Part of a small language model's weights: 6.71M parameters, 2373 steps.
Each number is 500 + 25 x the weight over its row's rms, rounded and kept within 0 to 999. Layers, rows and columns count from 0. Numbers have three digits each. The size before them is the row's rms in percent of the matrix's.

# layer 3 MLP down (transposed), 896x224, rms 0.14, rows 228-284, columns 56-111
100:515510503518524520536470488524488481504502501472509489536524490484545535494499505485486431515517488492521537484509511479504495533512474487504506486483481531493518442476
103:522462507513500457491504529536486511523489482515482455495489510510502449512526468509502465506471554512518504529486478450475513491493531519543494480503476469470496519550
101:502498483506523534456475502524481525477520466497501495503503491476523431485511568507476513490532483530484494493542506530489463495506472493476495457529461482499512523542
105:483514498514543551546485527507512480524486492485481526536485536479504504539546499477491506506536532533535496504542485430484515492546534517471531501475522548515498492511
097:497483532482466512485485540480472496540505497461470522475511498491536523489511518525471541497512485526485536496532500493524519505523502543518532496503513510505509520509
092:463507486550515493502500481490496515454498491523497535530514464501509489534474524529501503516554481517508555465512500523487482505443516520463531531494501511475498464465
095:485534453532488493493500517442526508466500478477506506489494546452524499488485493508491486521477540488515501451525519504508501498515508478489506489493547496500506474530
099:456482466526474465527479519517490504479511521529489512505493540479516478475499519466499511460487469529500495506502463480518509512508441520522486456477553505486501432527
098:472423522526493531498489542474504519474493510531530466523442510490503497468502484492518502543483522531504526463522536467508497502480508540460496484527483503488520531526
097:480508505520553528522508483526513451468450507493518491513493532466486520490481455526532526473538540528478470526484512523463474447517484524514465499528502461507489530496
090:487449549483476504472515533501459504490473524487469487491493519507510524537470487496482478483508532491460534494485504511449476485474532492550497488497523461528476479543
096:459490545528500470498479514445504494476493508493505500491519464504480505452445465510492494526472497485495542491495493487483480429530506501497500453490501495504513523483
104:515512497507520507494526448506528510470490468504466510526467502505511536484473449476503518475548514513527546482505515491497490510512507500471530487490528516506505527459
098:520463535456509534523466507483484494548482506567513547471495503468477479509505486501481494470473480509487476496501510513520532496536515518478478492500542521524486445534
102:502444522471468498512517541480519549522507500517503494484515493489512506517472505510483529491551541523516519535517506515486536473514531469515493527496500517476503512504
094:495501512495487540482417469471500447510468496481482491481503515479489460521474503501482475510523513494475479482487475499495507517473528512495515507494526505498535521487
101:493446539491509472501522494485516447496495497467502507493522513488460493482534477505532502476519524485497492507465463486504532461506476472483479513494475524525486467466
107:512489497493508448521532524519479504453496510477514487516480522505482481534527442433524496496479477509461536500505487487486525511524530506528462512515491454553521522479
107:481507527439523520532521537481507515494521496500467509475538498484477507415446468515506519511533495491476520536478499522506507491471453454492480432471503494472496502494
101:495503523477471473508526498528483492535490553500509520486524471507514504483484472546548497504485496478476489483540470471487532472490477480514471461471484526503531485496
110:514532519491503496500461505544505510543496531504511501474501545481481501505517496512523573466502501464505493514519508535504541485482550505524511498509481500523464490534
104:453540519546488470506530495557497514468542523542522504529549475485501448458513485480505460528531525488507516554510520518533476494468442512486458505493496488477545528487
087:495497500478517511458484468500478545518470547513517513478478521506527522470489513580489518450497502486502480459513479481430470524511443501516480451481513516490495508503
108:499482485523506497500500515488516451500485448514481524532478504491484485528545486530520515493497506464501485522483499469521504493497501596504518489477479490534530491514
104:502493496550511487509484469518506481429468492479544524468530504478494438543463521506467479489527506507520507528521504479520489522421476474482476463507497498523522509470
098:512497480467524537506530500499519473489510455518499497510486495469503522531479491506476507518475505533529492471509491490482511508467494514488540503537502477511463472491
097:528503501500507484508527499484503507512490481459536471527486482494549489504536502473546533476469520480527540560493521466511468473472537504500505533535520464522499527534
092:484539532456521524486489478511460519538485509523510474527528503518532510544487520503475533499501511485458553482500488517515487530518509493483490507514521445480494455507
104:537507497528503513521516508489537534509456494482495486539499502538480479457492522496483536533522465478462492514458552531491478484507534507523507509510488495487546479502
097:515521492523513475517489450513505510444475498496519497495515496522530468506483468539535486475500495476537477487481497511546495526503458474512530489499495502515484493499
109:487514501480502481444467488493503486511527488482495483541539506485534480478537503528524495498507489485516467543502515513504477472511517507517446494523484480493500525491
100:554535540465471485504489505541537521489484539515477491507493494486515537464484463519475494463429491485501505508505502503509552487510498491479507509497490495484485516486
094:459516469493465473485538517490485491543542504560511493482499482463481519486518462507511504485481459496480514493498508541507501492491487477510481536524566503504557499467
095:551469461504518499496537483486489502491508474520503512501489518502514530542538480467528510506486454490468479457533519494461427538446498560511532480481504486466516466515
111:506486481528529491533486509486529494521542490497491495463448469489466493471532466501488528513515540525490537503495507501524528504496504509477512520509517501484531487419
103:504474501544505536509503498515505494462479469511508563492516492504469469488507497480540486478482523500527480510513530524472464518469484471493491500513456515535494552471
100:506478478546463470495482521492512482488536512498484485486524492479448548540478492520513509479517512527509507538547482529525512441518488511527499454528508499476478504540
092:462461476451500519534471501490451518468503484479515483511529534506510466498480540533481511475477509537531501491491483469538481487451498488520472549511531521518487514489
111:496497505485525501471488504459490501535494472495497498477517502491514534526478505496534501520516528455480480492497526490494492482527532514487512485536546452516519503462
096:473488486476489494450468475479478486483422511503517511508493484529515482492480509515490529538456509532492528487507502512503502518503490504451509460543481502467527541495
097:514473492505498487477474470540508502486458473496475464520534521516500526439472498510532480457453502489513477447510479507498512500462454490434470491505505528477464485531
088:477492494488494476490461517507513527478494473444478497513491488505540530502527488491507546458504504459526441504469506536491514518521495483482508496494455484447483499482
102:500473475494512540500517532470489525482488534489488501505534494488548501517531500506466478464487479475484520480470487485506523581508458482507498516482467523514495516476
095:489481496475481497503510453505504546474509499485521481484451518476466473502496536506492451499502521500453512488493495525518520494509496549522487476482512490495449495502
093:521456486492522527497485473518495509521485503521525516512513537446503509496488506525438499506533532508483502483494517492525490466492512514471502479519544509502458541477
086:514521486513517530466498482495505550466493521506504500493463515550554512441495504481498508490522520520495548477488519519479511491482511497478516543456530446547533538516
124:508504481492513529496531464524449512512523461435529514541492453495503480479504498507518493508522547512519521458511493578488501512470508479475505467524493520476528511450
095:479483500510497488524491521527478547541521473496522539515518515472518489485457526485494488444516532499535517519502484515470512524488464494509486504477519537461499526464
095:448495507468514544515488507488512480495496487515520501531498454519469516470518477483466472480478545484465527480550519465501502482495507498506505490491457467495513467524
107:557511503482472474545497493502507482531476523469474473493465502565506485540525485469519529510472499554529551501513469459483498491500480438501475503470499512496498507508
115:492508459497511508517499497503538501502485477448530463538505541507506480453501523498505524508530491489508512514489547527513534480500495514511524447531521469475515513545
115:497516556517486479487498481484529507523495502499490489504520525558473472499519472477510464489489463479539470507547462520521495521491501513487534516528493525515522476467
091:499481527511462490490462493473502545475497482464500511486473466476502527492502503497496510485448494468530501425488547513527515488487486510501522491508510482482445497499
100:488490503511498449530487528493526479494543484530502489491453503521501525551490511545493522488468516489485489477493519529494481472473466468484544493542485514446510513451
091:500479523530507538535496522458514488486462552505494526459523461538471492487484470501495493522485501486497493475537474459514489476498490502521456514488437498456528508472
095:520502488483477453517507558522494507482501527496519493510490503500505488509486476491472477485506458514510503524490456462543514520500535484518466474538536525530503473477
096:501524457540509515487470479507491523525537484507504476508538468490491517499494505550491494462498484522482533476486491534484485558510496501502471512498467531462456526488
# layer 3 MLP up, 896x224, rms 0.146, rows 229-285, columns 56-111
095:463493502510508511500477531507494486476503470498513505506525473530507514484502480462485495505491504495504521468426508518495535472487509504486472518488523502482511485475
097:564510464498501490499514483461465514486463495511484480464507479499505462458496521482512455511518488474499466482522525527520504495505546461476512501559474535485513529467
094:535493509533540456535527497497491492497525469521457493492541538515524456513522558488492513508467529486532503505476531488470497519515530452519528520541521484489489484533
099:523518489497467505505496519503510470477524499482542530535554494537474544499482501491525532491498532500501465525542520489476517479481533484528483498465461539472537508510
109:506521490470471483531491523503512519500508502491502550425478504508474492530551511478494507542510545456482498491509502476485510469473501506521471487510491489483472490491
096:491489506528446513513519540525425497505525505506495487490501481474505488492551508527497456501475489512474458494486495496482487493509511478493510492491493494520481468506
095:532521519481506513470546521460523488469549463476535511440464526475496486452490521479499498538451482535469469518453518492521507469506471440491524549518532476544478411472
100:556477520476491495517529484481485486503496519535485511515507450548522481485565464484476529485496518513530473488510504502509452488466483477490481483501486512524472519551
099:510533504496494483517450471543472524481535488479506465473503501506434513488506500518526532491474521526502519520528545490493524492538443453477505476515529527533474484514
095:512519500503520451490510501521495474507567516541514500493506469513468546494480535499438509484491518506485475521532498463515553470476495490529480519505498505486522544526
094:554493476504524478484478520536506493532528458483491506504474510520477496505511485467514539515493506479509522480505513474517547516487516475511544525494517515512471532501
096:512493491518484437504466508521508507463507499506479497530467540519474453503500512497485511508496505506467516549506488516469565458500513488522528479501472545500515453491
099:491480502478520511489513508487516535506484468476471528422475488484528484482507522511503518499501539456542527449514547546492514425540454484484518527482515494537490466517
098:519516471549515486523508507462485503469493497453495501512511545502469481519508532513478501475515472518508478488493497468485501494458537478491491529540459479490488468477
105:501501479492533512506517499510550593516531483493529504486523481473510532496516488450492516566474497483495483521507498479484494472491503546478485490491487505473487459499
101:480488488489501517526508498498481511478536517508494521502459526499455486486495495492480513482497488493515481478542563450460510463517494552468474529476496460523534470503
104:510524496508484539483498534509503537533508488509537497515504472509474513520492539489531487512501532451466488478509479514516512543515537468464526532535504522491493483512
108:505499482530530494479534482519505516501535497502485512464496514498495515512530500504472515486482501516466489466509492533483500523478475485536522486476494489537521473536
101:480530479516492518489459491505491515492508421513480517525485531539493493525511502439478530530543457500537495546504496490517467512503499526476538475515495499473469455499
102:520489477507507503541520502484520500539466523507463517522519516497481473517485521504533475544466492504501506508463520518467488455489534532531481553485506457484475469538
109:512475522534526503468486519489477526484532510480518494526495489482517492540487489523474506504498467455508552498478534483535488529480514569505509495526503550489514493523
091:506450521530462502524517516479526530489485514531471487515517496489478502538466471504465499486519519503459512505549468488503526493497542498472523529506533478496488464548
110:542498524481489531489480471500528527517489507503514546523497561544547497524488495497519528494479538503491534535503468495496479492564522460493535503528509535511475543473
101:503492516473516494500479507496475486509515469471534509535502504527530497496518487494491457511530575504496460498479480481536530509505518512483480477535456509527475454494
107:517509537499497503516480476530533536532500489494487472500518490477492472493463483453512476515547488539506520519528491471503507498499481509471502527489479457477532525458
093:526483455528484520511527540477517487513501533497460484549514527516540514494442509471527503519523501526469447418534519517500475481468563514487537500513514479508482483506
095:504531469535489535511502499517518476484550476493476500498502467501459480517495473513476510498521532539512461532492511502481514534504513464487496577494495526544485532482
109:508521496478489491508526498488507493477530493499494521509492489505494479474507468513506497451463536473536547496502494507515526474543463512560488479499509458505487504511
098:496488497501548482482464510511507537450531471498530501508492496467510452562494530480481504501514521515532514540503565437541524513484483490478482529538510441559456530525
112:507521547511486517506476499528465531469518463490523484533560561497481547509501516531500478492442499491513498495485544484465499510526459467497495486504495520522488481474
099:561509538495505509465493524508481507479492470513472558522498494506544517510482499469463510552554516499466499544543485477496481483497519510467494461504540533511499511471
095:509483511517526465540489489516507481472460487504498499490476494549537473501486520522488503496548503520472509491435521511524469484536520494490498508468496496508491523489
099:504545496478497465476476486499507533484475520514466489496515469506502518490492469530481545479476523551518509495509527469466511532457473479514500496487501441526473532541
115:543517521481517497495536513506482532511518529440519461481541475466526513482487449505487512456489521476502532516476563485528482478477513534513523491519515495498511477502
099:507504474509480528485459527479530484507550509475489501494476482491470527519526486486527495497478519534475489497520506496540511522494506523467484518487512541519493528510
108:495475500449489501466448505481499486515468456486520516524483496508484482449499512483506566496472457471439455528489464523534492446513471507546523478501489503523520537490
098:446521445493516541497499463520491514516525497530503505497505536478481504487541504501486480465492522526485488531490528490454461487450523512515464488515477505530476533489
104:506505491497493503508519520536507482505504502541523508474553497541521560494496499456520456526485538493470481493493535492472496497489485524472493455457512521500513531519
096:488551484509487486481524524524509533507502480522509509489475498510524435480484471456464481482506453468505513495499530459477498473523520507520502564492457475474481528513
097:457504517466466540514515526506489558444512542532500551479535525476510529530477525521503515529479503503491478516525495479507491488506497496500541492460492505564486547543
085:553480555519514502512516513501514478479503482522518486516497495528486526480519516447543503484512531522491534523480511496483433464490502515479512490478519509525513477462
101:491500539518478486509482511523484503471491489513538469461506510530529466515477508467486485500505494538510463503540532519546459507516526506449488488480463524518482472513
096:463527475461527551471475520504466554492471515515549538505480473462511502467477478530482551506493482510472494488515503502499488481536514469520483530529544514539530532553
105:487487542514514470465509514486466517509532480466527478480496470463478552492557451469531528513508527491490483486516489485500506470518495556523541523546489505499501508465
091:483475511476458493509538487544515505514495469484466513518519482443469488504484511471455529506476458515530503495502483566478494459515517548487487497479473526482477503535
117:488490516493472500530458475465435472506488519520498490466502530489511467481503483526467522491516523508477495531499509528506528526492539485527509489464500519515496527460
099:501489489515481502512517522489503486453515507465467493487453539495513515518495489509537491502493484559494485485526498482479460515509515488476518554478510473500512482537
094:491493501482497530505530508515484528484497516485485495512522547482503488488491514449512509483529515483533512495469475501476525525471493458473473493516505455470443537546
105:498474534494472512500471537503513483499501511485521469535443521509448461473464427507522517470517528518534494536504496502484514507512469516452473529509530481501513515512
112:549498528502528511511542526493512488501511479487484507523475515515519516483474510515522521493532497519464508520531476487488484535526511493466500577488475520453473478431
120:493544454479469508477505516495514497555470502534461505483553485473482501516487529490478479501517538485517494537506518477510516552494478457500470476516478557475491524527
087:488469515510484482476468547517519533477488467467482529513480535528496505481504523529500501537498477504506488477532502530473477526460495521485540553546508464492489525497
094:489447506499493521518492482517519480482466517488504507531496528472502513448518483470476524541539485530513465497516509507496490463506533517499471480491476504482541456487
096:464501517484566477455471468520468498458509481447531494482509531534548458495525490521508510500485472516476490481553496561511492511520535537500487521507501527527495492464
088:534490446476474474471514483523499528495482508468473482498495441505541518504516504492521514493540543506513511531522511484523519499488504509484523482507521514461445503531
094:488498496493497499489476546486529485534471516496514495516473478479513453480495474534448480461536423495506548527452527496521518524477501519484465537496491518494485520533
098:496483491483575528512490555446495506495506536542498496511504524471454471486463512478491535508465491476492467493495468481501534451520510541522506511492552453537492547494